Each number is 128 + 24 x the weight over its row's rms, rounded and kept within 0 to 255. Layers, rows and columns count from 0. The size above them is the row's rms in percent of the matrix's.

# layer 13 MLP gate, 512x256, rms 0.111, rows 502-511, columns 0-63
size [104  99  99 118 100 103 101 100 100 102]
[[128 150 100 171 130 106  73 153 115 102 143 148 116 160 157 176 112 122 145 169 116  71  81 198 164 120 163  83 117 139  77 131 110 156 128  95 122 118  96 138 149 136  98 140 115 122 136 156 131 151 157 143 155  98 133  98  99  99 164 105 107 121 164 135]
 [107  92 133 107 151 164 111 140 147 152 135 161 135 119 142 134 156 133 171 123 139 131  96 109 138 131 155 107 163 137  93 153 140 164 152 104 148 108 127 136 151 126 105 143 136 123 145 150 118 139  84 118 148 131 121 129 131 132 143 105 120 137 167 163]
 [144 123 107 109 189 117 130 127  79 151 153 152 129 171  99 118 106 137  98 141 158 125 168 100 139 177 152 163 145 115 127 129 147 138 123 155 137 157 128 121 176 162 101 163 130 119 125 126 128 131 141 130 126 124 104  91 169 130 144 118 134 138 157 110]
 [154 169 128  96 115 143 122 143 171 119 125 135 109 119 123 138 113 110 138 111 131 125  95 134 130 126 129 134 104 134 136 141 117 114 129 143 110 114  96 128 139 106  90 127 145 142  50  83 153 114 128  95 114 103 140 111 182 123 139 137 141 175 132 108]
 [105 124  96 132  92 102  96 139 107 128 112 105 134 185 162  80  82 139 164 128 160  93 139 106 126 105  83 110 113 109 156  87 107 138 128 141  98 139 141 108 111 144 121  74  84  95 161 107  97 156 109 145 122  94 108 144 118 130 102 134 114 135 127  90]
 [127  83 134 112 120  95 141 134 131  97 103 144 145 113 147 151  84 131 153 116 160 127 158 117  93 103 112 121 138 121 117 132 110 116 117 109 119  77 144 109 183 155 112 101 126 125  95 113 114 144 119 141 144 174 113 144 177  72  87 133 109 160 144 131]
 [189 112 162 116 150 147 141 144 125 129 132  91 146 104 125 155 158 120 128 101  99 151 110  97 141 124 146 101 145 120 124 128 114 117 124 170 168 118 114 121 119 121 156  49 171 158 130  95 113 105 127 130 122 108 126 129 129 146 139 130 137 172 165 144]
 [114 102 124 122 111 169 148 103  98 140 151 146 111 141 130  86 142 148  72 123  92 129 126  86 149 124 143 148 104 139 146 141 122 112 153 145  98 182  82 119 142  99 137 155 149 105 165  99 134 145 131 124 118 117  79 129  98 137 140 126 142 141 114 102]
 [146  78 128 135 106 177 172 124  76 178 177 103  97 178 109 147 139 150 111 148 119 113 141 108 152 131 108 136 127 117 138  90  72 141 103 122  86 131 151 159 166 130 128 140 101 171  79 150 113 102 114  99  96 123 153 137 102 128 114 127 164 109 138 115]
 [150 120 125 125 119 163 139 104 145 148 145 112 128 118 119 152 151 111 133 111 122 140 161 139 110 171 168 131 109 149 154 108 131 115  99 184  86 125 114 191 130 126 163 111 129 121  74 113  95 111 106 147 103  90 119  88 106 135 146 135 179 141 141 167]]
# layer 13 MLP up, 512x256, rms 0.117, rows 502-511, columns 0-63
size [102 103  99 127  99  99 104 102 101 103]
[[130 142 187 143 145 128 109 105  92 135  96  86  88 130 109  82 111 154 140 144 166 172 124  69 108 136 103 139 130 140 177 159 168 110 114 168  99 128  93 153 130 142 178 138  89 130 144  86 119 116 130 130 133 106 113 120 148 104  99 137 134 104 137 134]
 [107 138 140 113 157 138 165 150 115 130 128 111 103 161  87  92 125  87 161 143 139 114 119 131 166  94 177 162 122  90 127 107 138 122 111 133 107 182  84 147 118 139 113 166 150 126 142 132 118 116 109 120 111 148 112 146 109 127 127 131  97 128 160 104]
 [105 126 131 129 179  87 143 106 137 136 135 139 140 153  71 106 114  74 118 118 157 127 204 115 109 144 103 149 122 136 157 132 138 127 110 162 126 171 136 142 150 138 107 123 117 149 125 152 123 135 126 162 110 151 133 106 111 128 170 123 126 113 127 110]
 [150 114 143 115 131 109 101 164 177  80  99 136 126 124 112 143 124 124 115  98 115 132  93 130 137 127 120 107 136 121 117  85 128 127 129 151 166 113 110  87 107 141  92 141 162 127 105 118 127  94 128 130  95 107 124 134 197 122 112 139 165 158 154 116]
 [114  81 119 154 156 132 119 112 148 148 141 128 165 160  92 165 146  99 125 136 120 153 128 139 116 143 164 100 102  94 168 101 138 138 123 153  79  82 132 139 133 125 121  90 100 135  91 137 138 135 127 150 146 126 111 130 134 160 123 106 109  72 139 165]
 [119 133 115 136 151 112  94 147 130 160 123 143 162 107 169 128 154 138 147 159 130 136 129 109 140 106 152 174 147 147 103 156 143 145 126 147  82 113 128 150 129  87 125  89 107  98 118 148  99 111 107 155 124 114 123 131 125 124 140  93 127 129  78 135]
 [ 83 130 161 102 170 126 127 142 106 107  85 116 114 132  82 144 147 102 171  97 142 165 122 110 130  91 139 128 141 155  92  89 166 177 140 129 150 116 134 176 137 132 164 118 130  79 151 108 106 120 103 126 131 124 157 141 122 119 136  94 151 101 145 110]
 [110 116 142 136 139 170 105 108 138 105 118 165  85 169 111  89 127 148 105 160  98 151 113 132 108  99 135 127 134 115 132 146 117  85 129 104 126 166 103 125 130 147 147 134 110 124 107 148 131 132 132  62 155 140 146 111 118 125  67 116  70 141 125 100]
 [116 150 133 144 111 147 112  82 150 111 131 160 159 121 127 100  90 164 170 124 115 156 144 127 121  84 154 123 132 122 113 145 148 154 107 146 126 147 132 146 146 144 111 141 164 120 114 112 134 115 124 102  96 107 114 103 129 102  99 115  98 162 117 136]
 [116 134 138 141 139 136 144 137 122 115 124 117  90 115 114 110 121 113 114 146 141 135  94 107  99 132 125 145 123 103 135 120 104 154  56 189  95 137 123 168 163 123  97  96 112 134 126 139 110 125 132 167 140 120 136 161 161 112 115 155 113 133 176 162]]
# layer 13 MLP down (transposed), 512x256, rms 0.0799, rows 502-511, columns 0-63
size [102 103  98 106 101  98 101 104 100  98]
[[103 123 118 131 140 133  82 127 175 144 125 144 150 177 141 157 157 127 143 134 102 140 154 156 134 140 109 126 141 121 133 159 142 152 181 112  84 130  69 140 171 156 100 132 107  84 125 168 173 129 114 127 124 140 120 128 149 136 113 126 132 157  99 119]
 [107 132 100 172 175 126 100  99 133 113 117 125 106 164 128 134 166 100 100 145 115 107 112 186 148 171 151 124 177 145 130 142 149 146 124 150  88 125 107 124 143 112 140 105 166 153 105 110 129 147 112 157 151 136 141 156 141 139 124 143 136 155 116 148]
 [ 89 142 140 110 185 135  98 114 127 117 131 130 112 166 138 149 140 101  73 134 123 147 103 134 111 155 122 146 110 105 116 159 133 141 144 116  89 140 108 140 105 131 134 128 150 113 117 143 110 112  98 100 135 145 122 162 142  92 116 114 124  75 187 132]
 [125  88 127 100 113 119 146 178 159 154  97 122 126 112 112 134 108 131 109 130 115 126 106 111 126 132 127 119 133 107 141 135 147 139 123 160 122 119  74 114 163 140 104 131 153 116  91 110 144 104 129 145 112 103 158  90 162  96 154 117 141 121 132 128]
 [122  56 128  89 130 104 159 122 121 173 122  90  76  92 119 167 156 126 133  93 139 128 115 105 173 129 117 121 164 129 104 119 113 151 133  97 133  98 117 156 149 133 128 116 159 118 164 159 148 119 147 102 110 123 139 164  80 115 106 114 111 137 151  79]
 [136  88 125 147 145 157 120 108  71  84 149 107 109  99 117 143 102 138 111  91  92 100  88 138 146 138 115 100  85 151 155  89 137 137 105 114 128  92 111 127 153 156 119 161 129 101 161 125 116 122 101  65 174 109  99 155 113 101 121 136 170 114 138 145]
 [127 166 142 123 111 160  88 101 134 113 135 111 115 116  99 126 119 119 168 133  89 128 127 162  87 115  63 130 149 124 164 112 119 142 148 109 126 116 155 164 132  96 129 143 138 128 105 110 149 159 113 106 118 131 108 143 107 103 169 125 131 108  99 116]
 [ 94 126 118 114 139 151 103 114  97 112 106 147 131 126 150 102  85 113  97 122 114 157 120 158 127 155 130 148 172 147 130 108 108 140 131 103 145 116 169 125 146 186 181 119 125 114  72  77 142 128  90 112  98 133 156 125 106  87  85 134 127 127 121 133]
 [145 172 104 110 134 158 101 117 143 145 110 148 106 138 107 150 110 116 157 100 147 107 128 117 128  99 162 111 150 118 140  97 144 167 116 122 154  95  96 124 177 148 109 129 127 163 129 150 122 134 136 149 105 132 178 168 120 152 119 186 162 133 158 160]
 [130 142 147 144 173 119 175 107 121 142 146 127  89 123 106 141 127 115 113 121 124 119 152 166 136 138 113 116 169 146 135  82  78 134 100 159 142 158 142 109 140 168 130 102 151 137 150 147  60 113 127 133 150  96 124  92 126 124 113 149 131 141 126  89]]